{
  "d_mlp": 256,
  "activation": "squared_relu",
  "norm_place": "pre",
  "positions": "rope",
  "init": "normal",
  "init_std_qkv": 0.0861,
  "lr": 0.00806,
  "decay_fraction": 0.866,
  "final_lr_fraction": 0.05,
  "doc_mask": true
}
Each number is 200 + 30 x the weight over its row's rms, rounded and kept within 0 to 999. Layers, rows and columns count from 0. The size before them is the row's rms in percent of the matrix's.

# q: layer 5 attention query, 96x64, rms 0.212, rows 0-31, columns 0-63
# k: layer 5 attention key, 96x64, rms 0.218, rows 0-31, columns 0-63
# v: layer 5 attention value, 96x64, rms 0.238, rows 0-20, columns 0-63
# o: layer 5 attention output (transposed), 96x64, rms 0.177, rows 0-19, columns 0-63
q0,085,245,219,198,140,180,186,206,201,198,222,210,194,205,222,188,150,202,196,194,207,160,196,231,181,197,185,230,172,243,197,238,201,132,210,214,230,253,194,162,214,182,156,188,199,221,180,199,193,159,181,208,307,255,236,218,219,222,194,209,176,172,167,153,238
k0,042,178,229,239,213,225,232,168,186,182,178,221,202,190,168,243,197,222,236,234,183,119,188,190,221,195,207,209,174,224,188,205,213,205,277,246,244,279,186,176,239,140,219,214,187,250,183,242,198,152,173,183,225,188,193,181,215,190,193,224,185,203,170,167,194
q1,031,245,194,239,189,188,213,245,186,223,220,198,192,245,195,193,179,191,222,176,189,191,211,230,219,197,209,168,190,274,175,253,186,241,214,167,226,189,187,262,192,204,158,283,222,200,189,213,200,171,175,211,226,212,200,297,215,180,199,182,215,216,168,150,225
k1,124,192,282,181,186,197,251,178,203,164,212,213,211,220,138,196,179,187,242,212,213,139,196,182,204,222,206,206,180,155,203,197,147,196,287,209,187,203,161,235,196,173,245,259,189,202,247,264,162,182,175,176,207,205,183,175,211,195,220,203,196,178,205,204,218
q2,093,189,170,209,217,178,219,170,180,188,199,192,165,255,170,154,212,173,241,209,162,164,176,259,194,212,191,209,186,156,228,187,199,231,231,180,191,159,172,239,229,178,185,225,171,281,231,210,212,191,228,213,263,221,174,241,168,210,176,166,167,134,184,193,178
k2,053,171,226,229,214,177,242,174,237,167,179,229,189,233,179,189,197,205,217,246,226,185,149,248,175,170,229,189,154,207,244,192,190,258,212,176,200,196,174,258,237,213,214,178,244,245,237,187,205,172,201,217,253,240,154,236,166,190,199,196,153,150,203,171,202
q3,112,207,170,166,194,206,136,150,222,208,189,215,267,165,209,182,269,202,192,142,195,192,195,204,201,262,178,154,171,254,197,230,159,184,197,247,206,154,164,200,224,247,186,176,193,185,187,215,197,164,194,184,194,229,225,218,232,200,236,210,238,157,232,183,186
k3,052,136,158,201,201,184,177,203,210,221,199,202,219,176,201,241,246,193,192,140,205,211,225,220,204,217,178,163,196,252,231,227,221,205,216,254,185,190,188,222,176,250,169,172,188,248,146,183,197,204,175,230,157,201,204,235,180,168,217,246,238,174,246,270,236
q4,072,188,266,161,190,180,239,224,156,179,179,174,192,220,176,188,177,189,251,199,159,132,197,292,192,187,210,194,211,179,239,186,221,247,250,182,226,196,164,202,217,191,195,260,204,222,215,198,205,178,188,166,218,191,211,213,194,218,218,175,215,167,193,132,162
k4,082,171,268,226,189,210,256,170,201,199,202,169,201,211,206,177,160,214,212,247,210,175,253,230,185,158,193,172,166,167,234,204,161,236,212,215,210,239,200,212,179,168,224,208,179,236,224,220,194,139,215,209,254,186,206,195,224,207,194,179,235,190,207,94,199
q5,052,159,198,226,232,168,227,203,175,189,196,134,184,187,193,186,194,208,131,174,196,228,215,200,220,185,207,181,248,163,194,226,194,146,240,201,155,149,214,209,194,187,192,209,215,229,285,164,195,195,189,139,166,191,231,171,147,175,188,198,134,192,202,203,214
k5,071,177,221,196,225,168,219,212,241,246,208,128,234,189,214,219,161,237,196,203,198,208,193,233,204,162,180,224,245,190,178,229,149,184,244,178,231,176,169,184,219,199,213,227,243,214,221,173,171,173,184,156,248,204,235,213,132,191,188,171,143,240,248,184,219
q6,065,221,265,164,203,202,207,209,180,153,268,182,220,225,219,231,164,166,189,234,230,230,173,167,220,184,268,203,218,179,154,198,194,192,177,232,185,208,191,271,143,204,150,152,217,256,219,226,231,187,207,206,205,214,168,172,184,171,179,173,189,219,184,191,200
k6,070,244,258,168,221,203,196,200,145,206,262,224,232,235,208,253,223,155,205,188,203,187,180,168,198,201,229,202,215,201,198,189,193,246,174,177,193,188,173,265,180,185,193,211,230,270,227,262,258,204,235,196,190,127,198,188,207,179,216,181,213,190,186,171,180
q7,105,170,179,228,200,216,209,148,156,146,166,150,209,205,194,193,220,158,167,187,167,226,232,258,223,233,220,198,185,195,199,219,256,203,204,172,227,197,240,224,197,206,147,296,209,209,193,219,183,183,175,175,160,170,176,200,170,212,184,140,200,189,237,178,218
k7,084,218,234,217,178,216,210,139,108,199,141,184,161,252,206,240,179,176,195,195,239,188,225,235,219,208,203,156,192,217,216,217,218,204,229,202,277,189,219,210,195,182,224,225,178,231,248,248,184,204,180,202,157,181,168,179,186,194,204,173,190,174,262,190,200
q8,094,176,227,194,176,222,222,202,214,183,159,203,217,131,274,198,202,262,184,218,221,155,176,206,202,271,178,190,187,232,189,224,171,178,257,180,201,169,170,177,174,210,207,228,162,241,238,204,268,174,225,229,237,206,228,236,209,198,163,183,202,203,169,181,199
k8,050,142,221,221,189,199,239,222,182,174,149,172,222,138,229,239,182,221,152,212,195,169,152,190,178,252,202,191,230,183,176,233,202,180,269,195,178,188,210,213,226,234,204,223,189,252,207,219,225,159,190,186,255,188,198,240,186,234,225,238,226,193,139,207,194
q9,044,208,239,267,226,181,167,189,247,200,250,255,184,165,210,178,178,237,213,203,240,161,189,213,171,190,180,244,146,208,220,178,174,139,184,192,214,180,183,181,237,194,188,216,202,215,189,175,188,228,154,228,255,133,197,211,221,190,190,204,175,204,226,245,149
k9,111,208,187,216,200,217,190,155,215,187,232,191,163,206,253,234,213,259,214,247,208,150,223,172,214,195,224,194,241,167,238,140,201,199,239,235,183,209,183,160,184,191,217,213,142,214,200,193,118,185,132,253,208,221,190,198,218,210,176,200,153,236,201,191,212
q10,096,201,188,243,176,253,148,169,231,198,157,202,195,204,229,202,197,258,175,272,237,228,142,150,207,188,237,204,203,163,229,182,222,165,195,199,189,187,191,174,215,191,230,204,169,192,158,220,206,221,171,250,222,136,166,152,174,196,203,216,181,212,184,242,228
k10,055,209,168,220,229,249,143,180,241,200,194,226,218,212,286,219,198,221,175,229,184,257,128,167,200,171,205,226,193,218,204,150,239,156,187,163,228,181,201,179,195,199,211,182,177,188,162,176,224,237,193,228,235,149,177,198,218,235,157,203,161,220,198,203,192
q11,110,247,221,211,240,191,199,183,222,150,222,166,250,230,242,197,206,239,202,214,235,211,228,210,201,183,205,225,153,147,215,133,141,130,205,228,241,185,170,161,177,201,175,181,153,207,192,181,183,186,189,240,247,202,189,154,210,216,204,209,207,205,146,190,178
k11,042,168,178,215,240,183,151,184,240,230,249,223,183,209,237,225,200,208,210,240,181,251,178,193,198,221,196,206,206,195,253,160,195,182,116,195,261,195,222,172,191,204,198,179,195,218,141,164,223,199,224,200,250,166,171,202,245,236,221,174,215,218,151,196,154
q12,065,185,209,212,204,214,174,202,165,202,175,203,197,243,230,207,183,151,244,233,193,184,161,235,202,209,194,255,156,151,168,200,232,205,193,146,212,201,199,237,213,209,187,204,203,221,149,138,204,179,213,237,177,199,237,219,212,240,204,150,109,229,163,236,170
k12,066,171,216,196,206,230,165,185,212,227,235,197,172,195,226,217,170,169,238,262,169,200,146,207,177,206,224,199,155,208,207,139,186,187,180,169,216,236,184,228,189,165,260,234,216,224,190,190,203,172,174,248,254,230,249,172,230,246,203,188,140,213,158,176,180
q13,052,265,226,197,189,224,194,182,175,231,181,201,211,159,188,206,198,215,236,198,214,195,217,212,204,186,162,142,195,210,218,158,215,231,171,224,241,259,190,217,218,167,202,173,199,144,151,216,209,246,164,227,228,160,165,154,245,233,223,197,217,253,269,170,205
k13,072,176,211,245,220,170,239,192,189,203,241,168,240,201,195,187,183,171,182,187,197,189,210,185,130,192,209,228,179,132,222,179,230,179,193,208,174,194,188,184,166,194,224,210,183,200,175,180,159,222,161,236,198,189,136,190,236,204,178,250,284,239,273,210,197
q14,063,204,166,242,196,235,227,203,204,198,207,175,196,228,214,212,217,208,142,209,176,162,152,209,238,209,174,203,177,246,166,260,167,119,143,208,142,201,260,145,206,227,151,199,159,219,196,190,205,219,194,205,167,171,222,205,205,201,223,173,161,228,199,180,205
k14,087,183,246,190,199,226,226,195,240,168,194,191,230,167,191,185,192,229,199,225,176,159,152,196,252,216,172,261,181,228,188,247,171,200,243,216,212,194,188,171,187,240,122,229,181,187,192,160,215,175,190,241,184,219,157,196,185,218,186,144,219,246,242,210,257
q15,103,215,251,210,194,199,177,216,198,142,260,159,187,192,193,190,196,225,232,215,180,247,196,240,162,197,243,227,202,179,226,255,173,219,221,196,213,215,219,170,207,183,178,252,204,212,195,184,143,142,152,208,202,132,196,203,136,172,198,169,230,235,172,220,181
k15,106,176,273,189,179,225,225,156,235,220,218,187,209,177,206,212,221,241,217,240,139,212,164,219,175,204,230,220,196,166,238,220,176,178,237,215,211,256,219,170,198,217,222,282,204,229,215,213,169,170,156,251,160,191,202,185,176,205,179,176,213,262,215,182,187
q16,120,204,229,220,220,311,198,179,215,212,219,225,186,169,194,212,189,176,142,161,203,165,213,215,201,185,207,191,235,189,208,306,188,215,171,200,204,199,222,236,165,200,162,232,205,173,222,213,229,180,209,199,233,212,221,181,183,196,227,223,203,134,251,182,210
k16,116,177,177,214,266,262,193,185,169,215,205,237,187,181,182,181,201,240,181,217,214,132,229,209,272,175,239,163,233,215,200,263,196,211,202,171,216,156,201,200,171,153,164,192,129,172,205,196,247,171,202,175,164,169,220,210,194,171,213,206,220,199,220,191,218
q17,102,220,168,151,159,219,217,140,211,175,212,165,155,179,204,150,186,182,199,239,195,286,232,180,223,132,219,179,207,231,239,220,210,186,177,153,187,229,188,238,213,215,159,175,170,205,183,218,214,230,182,168,195,205,178,195,198,167,258,222,195,213,179,248,212
k17,114,269,214,155,173,245,198,149,186,200,199,179,188,187,154,130,218,177,219,239,205,231,212,195,233,192,153,219,181,262,223,202,175,198,206,170,259,210,164,223,228,168,163,209,147,185,168,195,219,237,201,173,201,194,197,194,178,204,213,213,207,190,170,278,194
q18,112,221,215,215,223,192,198,237,213,232,197,216,178,243,193,151,158,149,143,219,289,175,206,233,193,173,214,244,234,239,191,196,189,220,217,211,203,149,230,171,194,166,196,172,232,186,182,202,197,194,141,200,244,247,253,184,261,195,216,197,212,238,185,187,200
k18,109,176,190,273,215,203,202,185,198,220,224,233,165,223,239,197,198,174,195,242,222,159,241,206,209,220,167,229,212,216,218,179,189,251,245,262,198,219,269,230,183,160,208,207,228,207,126,205,166,184,184,191,272,227,213,207,211,186,202,198,237,246,196,170,174
q19,129,226,216,163,212,204,208,216,239,232,184,202,218,185,183,213,154,190,234,220,244,253,210,217,220,173,228,193,228,205,163,202,252,168,174,185,155,229,270,154,227,196,205,188,202,204,253,196,288,184,176,189,211,169,267,212,149,204,174,171,227,185,197,212,205
k19,113,236,196,154,205,164,183,197,204,197,184,235,237,168,193,169,168,200,205,194,155,237,183,173,181,203,237,184,288,162,200,190,264,171,230,204,133,216,255,165,214,170,201,195,170,187,244,177,217,165,199,171,171,171,246,203,191,259,204,182,231,190,212,191,187
q20,114,157,201,162,165,207,211,214,208,217,270,169,172,214,221,194,207,189,191,247,240,184,173,243,154,204,210,163,155,161,203,203,212,209,168,167,134,186,231,159,148,190,209,186,207,170,148,198,158,161,199,178,141,151,176,178,212,192,247,193,200,176,211,223,218
k20,143,227,200,189,210,220,171,210,206,216,268,167,181,195,241,145,179,231,212,217,205,192,213,208,179,179,194,160,191,233,202,186,240,242,189,165,161,176,198,149,151,179,160,150,189,133,167,147,159,160,182,215,164,237,181,184,236,229,199,169,233,173,188,174,219
q21,111,175,191,225,168,196,245,175,181,183,173,151,196,149,209,189,161,213,200,168,187,233,266,164,195,255,201,163,175,191,184,221,214,183,250,185,233,189,212,149,189,142,232,181,254,211,198,183,212,232,245,233,188,188,204,172,184,197,205,166,181,135,207,145,175
k21,102,178,174,180,222,178,247,211,151,223,203,170,205,171,245,200,115,216,183,172,139,211,253,178,151,205,202,166,212,200,189,218,208,197,216,167,217,176,183,144,211,167,190,191,245,200,215,189,165,202,244,224,241,230,217,180,179,193,218,161,230,176,254,149,182
q22,118,176,219,199,138,258,184,247,238,198,198,162,183,192,239,207,192,216,152,189,185,208,223,183,197,243,162,214,243,210,174,201,175,194,188,221,227,226,170,232,162,185,221,203,216,230,223,249,205,222,168,175,150,233,232,225,263,135,179,197,235,255,173,201,188
k22,118,156,205,186,187,259,215,210,197,188,267,146,203,191,186,186,152,182,187,155,202,217,212,196,222,221,181,193,226,179,146,171,181,184,207,243,167,206,187,205,173,238,184,200,203,226,257,268,204,221,154,188,138,229,252,199,238,162,196,196,220,243,159,187,207
q23,109,214,191,165,220,216,231,145,187,222,172,201,250,175,238,242,196,200,181,202,189,215,158,256,207,178,178,240,180,202,193,124,181,160,222,187,167,186,200,216,202,206,234,266,219,172,179,142,233,189,188,166,186,171,186,230,229,198,205,192,267,176,208,169,253
k23,122,222,189,216,258,184,261,153,193,288,181,181,232,202,224,255,191,194,150,226,204,219,197,211,202,173,197,207,176,196,167,150,213,172,233,211,178,243,185,229,179,185,223,199,183,236,202,131,225,195,175,165,184,190,151,219,209,153,214,227,240,169,216,177,199
q24,113,220,189,194,218,229,230,194,174,189,177,156,156,146,244,198,187,172,213,253,196,160,172,209,167,215,165,220,127,189,188,245,215,245,234,182,202,163,199,255,181,222,184,188,226,199,201,178,181,194,207,200,271,151,230,194,201,262,197,197,175,216,204,258,215
k24,116,229,198,181,191,219,201,158,184,238,160,158,125,191,276,213,185,186,177,257,208,182,189,196,186,212,154,160,147,227,208,211,171,236,223,188,199,201,264,223,202,200,194,211,199,204,201,209,203,182,183,216,243,215,255,199,189,221,192,169,105,221,200,217,211
q25,090,221,220,199,268,186,189,231,262,173,210,234,195,215,180,203,183,217,212,221,200,178,225,268,184,215,235,167,227,161,193,144,189,159,179,213,248,220,187,265,181,168,148,229,171,180,201,223,174,193,240,212,216,224,164,214,183,150,207,177,161,216,172,234,237
k25,114,256,228,240,252,204,184,188,242,181,189,296,193,197,201,148,215,224,220,214,205,209,172,221,175,208,242,184,171,239,170,167,159,205,195,210,267,208,182,233,199,192,165,207,221,162,230,163,204,174,229,199,165,220,193,221,198,161,262,173,194,169,207,183,172
q26,117,205,215,206,220,212,213,139,198,202,220,239,159,211,210,189,212,223,176,245,249,230,226,180,179,243,215,203,215,165,154,168,229,215,190,211,209,134,164,219,158,209,240,179,257,194,162,247,168,176,178,190,192,217,225,139,166,212,154,171,208,161,214,248,168
k26,127,187,192,201,254,241,213,211,176,217,238,242,204,213,228,217,265,159,211,239,200,198,190,210,194,244,231,219,230,206,149,147,247,176,161,156,231,173,176,219,128,215,238,207,211,201,189,254,198,216,188,211,233,142,220,204,200,207,168,202,201,196,225,233,148
q27,124,199,205,169,198,194,194,157,216,158,198,180,196,218,169,230,181,208,173,191,167,161,215,225,260,150,215,259,183,188,201,182,215,207,142,204,240,238,251,183,174,132,250,140,252,184,197,191,177,247,215,250,208,199,216,154,202,210,222,195,187,227,232,191,184
k27,124,201,212,170,188,159,158,169,186,196,204,187,187,193,182,230,153,195,228,217,161,168,191,233,236,143,190,222,238,186,191,226,201,202,132,219,268,234,261,176,240,174,260,160,263,188,216,220,172,213,193,198,204,198,180,171,175,211,243,189,230,193,192,194,152
q28,096,207,186,226,119,262,206,226,246,271,220,205,195,143,284,233,189,196,201,162,214,178,251,156,248,197,207,187,177,164,244,189,226,243,222,222,236,208,190,208,189,202,234,188,165,200,193,214,215,200,242,195,181,208,204,192,189,221,241,197,199,196,209,199,225
k28,113,187,183,195,166,214,177,226,224,242,209,206,239,185,268,199,210,203,234,152,167,181,231,193,209,171,206,225,143,132,181,180,161,182,208,181,261,165,185,237,267,178,212,209,150,240,181,222,206,138,190,221,201,187,223,187,227,201,182,224,203,215,169,173,241
q29,115,198,231,220,163,232,184,230,175,245,226,223,184,185,156,195,154,219,161,200,153,204,202,228,184,192,214,237,172,194,234,145,143,245,209,170,180,180,217,175,189,228,241,178,217,171,266,184,160,207,233,185,215,199,184,239,125,199,170,210,175,154,229,207,217
k29,114,172,184,215,78,212,164,234,192,201,184,236,215,158,160,222,222,232,165,218,163,215,184,268,190,190,208,168,207,194,184,181,193,214,181,154,216,174,218,209,190,200,232,153,209,161,229,175,172,176,197,191,223,213,177,225,160,219,156,232,152,212,196,203,224
q30,111,190,185,231,224,226,133,185,212,227,221,212,179,193,191,154,222,182,214,168,201,188,201,205,138,186,190,142,192,226,211,219,173,159,159,201,192,211,154,185,134,186,197,173,157,228,206,201,248,226,164,217,225,196,167,236,231,175,250,121,198,223,239,204,228
k30,112,184,179,204,227,238,156,202,206,222,182,168,239,222,240,145,198,136,225,188,160,146,223,231,160,202,215,169,217,233,231,206,189,168,162,205,192,225,155,175,184,200,168,203,151,216,150,161,218,227,187,214,201,213,203,225,164,175,233,131,193,225,257,201,176
q31,106,182,236,207,216,234,177,228,163,191,217,180,207,216,197,229,204,230,209,216,242,191,96,129,232,174,168,191,201,189,189,170,194,201,177,203,167,186,222,201,201,167,160,185,254,208,169,214,227,168,262,188,210,174,187,156,183,186,197,212,172,180,202,184,117
k31,122,208,221,243,244,210,188,214,187,237,221,199,199,173,158,237,198,235,161,200,240,212,126,149,219,201,167,230,196,181,207,207,197,215,169,192,171,224,190,182,187,171,168,224,254,219,190,203,247,199,288,168,220,175,176,197,222,242,191,173,244,213,193,213,131
v0,081,220,187,230,218,233,188,218,173,164,139,205,227,164,283,167,173,217,181,186,229,181,203,217,200,204,267,216,235,185,165,177,203,212,166,214,185,144,210,215,227,207,187,184,187,191,203,244,175,213,257,265,151,204,188,262,187,235,218,190,235,231,188,208,194
o0,076,163,186,172,194,227,245,180,202,213,208,208,218,152,185,232,215,182,196,227,165,175,247,187,223,172,122,207,165,243,179,183,224,179,230,216,184,214,172,174,195,195,219,223,155,146,194,135,219,211,159,181,286,200,179,179,234,176,209,197,222,161,227,228,224
v1,086,249,213,183,196,189,204,191,161,176,213,218,223,234,143,184,126,175,171,203,264,193,211,186,168,222,197,206,190,215,163,245,161,183,183,211,217,156,214,238,154,215,220,204,214,150,219,197,200,188,161,140,229,151,190,222,192,193,158,144,243,200,215,198,242
o1,080,166,181,193,201,215,183,178,214,226,243,182,163,188,237,230,247,257,230,230,189,207,198,184,264,200,221,173,232,244,266,179,200,232,226,145,226,223,181,153,194,203,190,171,226,246,186,248,209,207,255,225,162,221,208,184,229,208,206,215,172,188,204,174,136
v2,089,187,173,231,181,208,163,218,235,182,202,232,190,221,251,191,195,184,205,250,205,183,192,214,201,204,169,211,197,212,165,169,199,207,194,158,240,185,238,200,223,205,139,280,109,264,222,236,168,208,195,142,184,237,180,198,184,192,209,179,201,192,225,144,196
o2,080,221,229,165,165,141,199,183,169,173,190,246,227,172,165,195,205,213,175,175,161,216,250,198,178,180,228,203,206,167,196,209,201,176,192,196,176,177,173,220,261,173,250,160,243,143,238,199,250,174,239,197,228,218,242,226,193,224,202,221,225,163,150,248,170
v3,088,258,246,198,158,199,239,214,202,245,237,188,217,156,213,197,194,204,185,209,233,184,206,217,252,250,240,221,223,251,166,231,203,225,220,242,196,203,186,187,251,229,203,152,180,229,226,186,213,197,177,220,217,222,147,132,168,242,165,222,167,168,207,173,184
o3,076,189,178,200,207,234,175,173,214,191,182,221,164,255,193,167,200,188,242,199,185,198,169,202,167,182,174,204,176,163,246,151,142,215,170,124,222,185,227,232,165,185,170,244,210,166,188,208,161,156,192,147,151,208,232,255,250,165,207,199,232,198,202,214,206
v4,089,236,202,230,191,228,245,214,242,215,212,179,209,163,225,178,218,229,233,187,229,146,200,194,164,163,187,146,248,185,252,171,206,231,197,185,217,232,188,203,198,247,242,183,246,241,232,213,234,192,213,138,181,193,142,143,205,185,194,164,215,196,169,200,244
o4,075,189,208,228,207,210,164,193,189,189,191,234,176,216,161,243,158,213,191,211,217,262,171,229,242,220,250,226,144,229,178,189,164,209,209,226,188,217,231,202,168,139,159,170,233,134,228,202,158,228,218,237,209,187,242,227,233,211,206,224,225,222,183,142,170
v5,089,235,236,191,218,193,131,192,196,218,177,174,224,210,230,227,201,220,269,168,186,178,171,206,215,127,199,243,157,193,215,194,169,214,156,187,197,210,200,199,164,202,277,216,177,192,197,188,259,217,176,180,204,235,228,243,229,203,165,161,194,206,162,142,196
o5,075,147,185,182,178,176,259,191,195,193,224,154,211,178,185,153,195,203,192,218,192,221,241,191,164,227,200,194,189,213,134,177,203,162,238,203,221,178,175,215,231,199,107,184,231,188,201,220,151,160,231,210,196,148,177,140,200,206,201,213,244,233,205,242,169
v6,096,118,193,174,192,163,147,183,230,206,190,214,168,184,218,188,209,169,238,172,264,255,174,225,225,154,182,171,207,207,179,224,256,230,202,229,205,216,167,195,158,208,194,260,202,188,192,196,203,194,176,236,199,226,191,213,164,176,174,233,239,171,142,195,240
o6,075,214,235,240,203,265,239,237,174,207,255,204,205,201,178,219,197,243,184,212,129,140,215,189,135,241,190,229,179,205,232,177,154,189,228,199,223,203,193,176,223,192,221,182,218,218,230,202,199,219,240,182,208,216,203,235,222,223,194,156,157,247,268,193,191
v7,084,216,213,226,219,149,203,167,160,230,252,193,192,133,196,222,205,199,242,140,204,179,183,206,160,146,215,220,209,237,154,171,161,197,202,155,172,201,217,202,203,236,151,179,231,200,211,218,170,180,210,204,197,155,245,185,206,227,265,245,167,192,208,233,234
o7,066,215,201,166,164,219,216,211,234,167,155,186,236,241,248,212,179,229,175,215,174,233,246,177,241,268,171,210,178,162,223,234,232,162,198,246,240,171,165,183,149,145,215,233,145,223,206,195,215,196,186,215,164,217,186,191,236,208,161,180,232,195,207,174,195
v8,078,216,205,254,186,203,201,141,274,248,174,164,236,208,219,214,176,161,249,234,216,218,259,165,246,177,236,235,246,218,216,232,211,208,181,191,163,188,206,209,178,219,210,214,193,206,237,235,172,179,221,224,190,202,148,194,233,176,224,212,146,220,188,231,234
o8,069,216,199,130,177,222,203,228,182,134,190,271,187,188,181,182,248,219,156,205,189,184,112,230,194,221,176,185,189,201,226,183,242,162,242,178,251,220,185,216,222,191,170,220,223,187,170,147,238,190,166,177,226,195,219,191,188,202,163,198,234,191,192,164,203
v9,086,204,204,205,198,233,205,186,161,170,256,187,187,157,191,200,117,232,230,235,162,241,180,222,139,171,211,225,187,211,222,170,219,198,210,243,205,149,234,190,218,251,170,156,184,199,168,185,224,245,218,173,230,171,227,182,232,157,217,228,236,180,193,159,192
o9,077,202,198,172,209,202,183,215,211,217,179,245,195,259,212,207,280,184,197,202,216,143,252,210,250,222,183,168,189,238,190,210,179,190,163,186,224,203,163,199,168,170,224,211,178,149,191,212,174,173,191,253,178,178,168,226,177,252,200,204,175,220,231,291,212
v10,090,249,183,229,174,170,139,180,193,231,208,199,237,279,210,213,179,179,220,256,185,159,190,161,200,170,180,145,217,239,174,175,182,203,222,233,216,199,190,191,197,181,216,227,256,243,212,158,183,166,206,216,153,207,246,223,197,195,176,234,210,201,256,239,223
o10,077,198,218,183,240,205,273,208,186,196,192,207,157,140,231,213,183,201,193,140,216,230,208,243,177,241,230,221,216,163,251,207,236,235,200,167,205,226,160,268,166,229,203,208,191,175,245,254,170,229,183,194,211,206,176,185,233,221,201,175,218,213,176,153,161
v11,087,176,204,187,220,169,188,186,196,207,258,180,164,243,257,211,203,230,152,215,150,166,199,173,173,154,259,188,203,209,217,252,194,210,189,201,164,187,180,216,228,168,187,192,198,196,227,186,179,239,142,162,240,135,171,260,202,173,168,229,198,190,184,198,156
o11,080,200,172,224,189,223,196,240,196,161,169,231,244,183,163,198,182,183,222,158,262,210,246,227,227,239,169,214,198,181,210,156,206,183,182,203,228,223,228,213,205,210,198,175,215,218,142,249,249,187,237,249,188,235,196,169,187,225,270,186,232,189,209,222,274
v12,091,172,199,192,203,174,205,232,216,198,211,200,197,234,188,202,168,223,172,215,210,167,109,196,210,169,234,223,170,227,187,198,217,198,194,205,179,180,212,264,248,217,211,167,155,209,184,218,187,231,167,265,158,228,274,157,178,203,214,145,196,163,238,235,225
o12,076,227,185,219,212,179,172,191,178,207,168,206,197,158,225,175,227,181,214,188,197,259,292,235,133,211,157,200,232,208,182,166,185,173,189,180,216,201,197,118,168,190,200,219,187,202,228,170,202,217,185,191,212,165,152,246,183,149,234,236,229,205,189,163,171
v13,093,211,157,222,245,221,257,225,235,195,165,176,187,162,174,194,213,182,179,230,147,235,255,225,185,167,205,179,230,200,206,171,156,208,197,215,248,220,164,181,200,269,154,187,211,146,217,155,221,216,202,237,215,221,235,202,244,245,157,182,224,198,198,186,177
o13,078,159,206,199,166,193,202,197,176,225,239,236,202,210,218,213,156,213,194,207,240,133,183,199,229,199,199,182,185,172,225,213,269,186,214,217,129,200,221,202,197,123,254,217,161,232,182,229,167,176,199,150,200,184,159,216,178,167,256,230,215,238,233,195,214
v14,087,180,223,197,200,244,213,193,223,196,154,177,209,215,171,169,162,149,216,149,205,237,151,228,194,197,222,160,168,231,189,190,189,248,245,191,213,199,228,265,185,159,187,150,229,212,235,193,234,205,213,167,224,208,193,224,222,231,209,233,211,208,241,209,107
o14,078,214,174,200,228,164,187,230,177,232,269,252,222,156,219,217,198,209,225,273,165,192,195,175,248,200,208,264,240,185,203,227,214,202,182,166,222,188,198,160,205,217,195,221,208,184,210,222,145,177,223,215,194,197,208,229,187,189,187,144,173,192,174,133,265
v15,087,203,171,192,163,177,228,197,193,218,222,243,222,219,211,161,143,208,248,198,142,165,201,200,238,188,234,178,149,208,162,222,232,163,219,173,212,210,180,244,185,220,204,228,263,210,189,226,217,189,190,225,205,245,145,187,200,264,136,201,233,197,172,242,183
o15,079,169,216,221,198,230,241,191,211,178,175,192,213,150,148,248,280,171,125,199,219,226,182,193,235,200,198,220,222,159,213,196,182,211,205,221,171,149,213,150,243,209,197,203,125,179,190,216,196,201,236,146,192,168,241,200,223,188,216,240,205,215,204,172,210
v16,090,175,191,156,178,180,183,191,183,175,258,182,186,169,194,223,180,179,233,235,243,181,164,231,248,234,183,174,225,143,188,174,156,157,177,160,199,225,156,214,234,221,217,177,197,217,216,214,237,207,231,239,237,181,205,270,167,261,207,161,216,198,171,183,188
o16,078,217,175,240,226,201,232,197,226,184,171,232,220,230,241,189,228,170,178,179,160,171,282,164,170,192,218,225,160,240,234,188,258,245,217,258,175,162,228,196,210,190,187,202,222,197,164,234,172,217,183,187,173,201,197,152,232,138,214,246,199,208,184,218,219
v17,081,173,160,176,183,191,207,195,200,212,182,216,205,242,170,188,139,201,227,261,221,210,167,233,223,218,192,225,241,195,213,212,196,184,218,195,195,179,173,191,155,226,233,218,108,168,228,174,191,210,210,179,217,239,188,131,248,158,172,189,212,167,234,262,175
o17,066,242,245,198,216,216,188,199,203,165,241,199,184,142,194,199,282,178,191,177,190,177,191,160,195,181,224,207,196,215,224,210,212,195,146,157,191,195,176,177,192,202,157,212,302,256,167,203,209,216,202,208,213,175,174,264,170,231,169,201,227,242,205,207,212
v18,083,194,202,186,209,243,144,204,176,202,203,231,212,186,204,223,142,202,168,206,167,207,228,237,181,179,210,194,189,246,182,219,261,209,173,192,170,233,219,192,143,220,210,184,202,239,176,198,287,208,194,230,182,206,208,162,256,214,236,254,200,217,151,264,223
o18,075,201,159,197,247,165,244,218,260,243,162,197,185,180,209,189,237,209,185,192,232,193,145,173,223,226,176,191,173,179,134,138,203,186,237,228,216,190,178,214,196,183,191,202,185,174,218,183,165,161,206,192,231,248,197,252,188,180,176,195,147,212,243,134,188
v19,087,202,187,218,200,224,227,233,160,196,219,209,188,209,225,226,196,147,241,195,244,179,205,161,203,186,211,220,173,171,171,206,176,245,179,208,186,217,242,127,234,219,212,218,191,154,230,180,230,169,174,269,192,206,205,256,142,163,177,225,218,154,223,255,168
o19,076,178,210,188,159,149,187,168,246,197,212,233,194,221,159,163,209,227,205,176,176,198,235,172,172,194,171,177,208,223,203,230,176,172,185,211,219,214,171,235,187,205,188,212,218,219,180,240,178,232,223,134,208,205,234,168,261,212,276,147,181,250,185,134,226
v20,081,201,197,248,210,188,257,176,230,248,233,178,223,205,156,167,185,228,188,198,220,212,202,206,173,248,186,227,199,199,235,234,228,214,182,188,215,176,211,203,215,173,265,277,199,217,197,174,190,212,190,185,201,236,223,285,137,232,177,231,194,155,192,232,168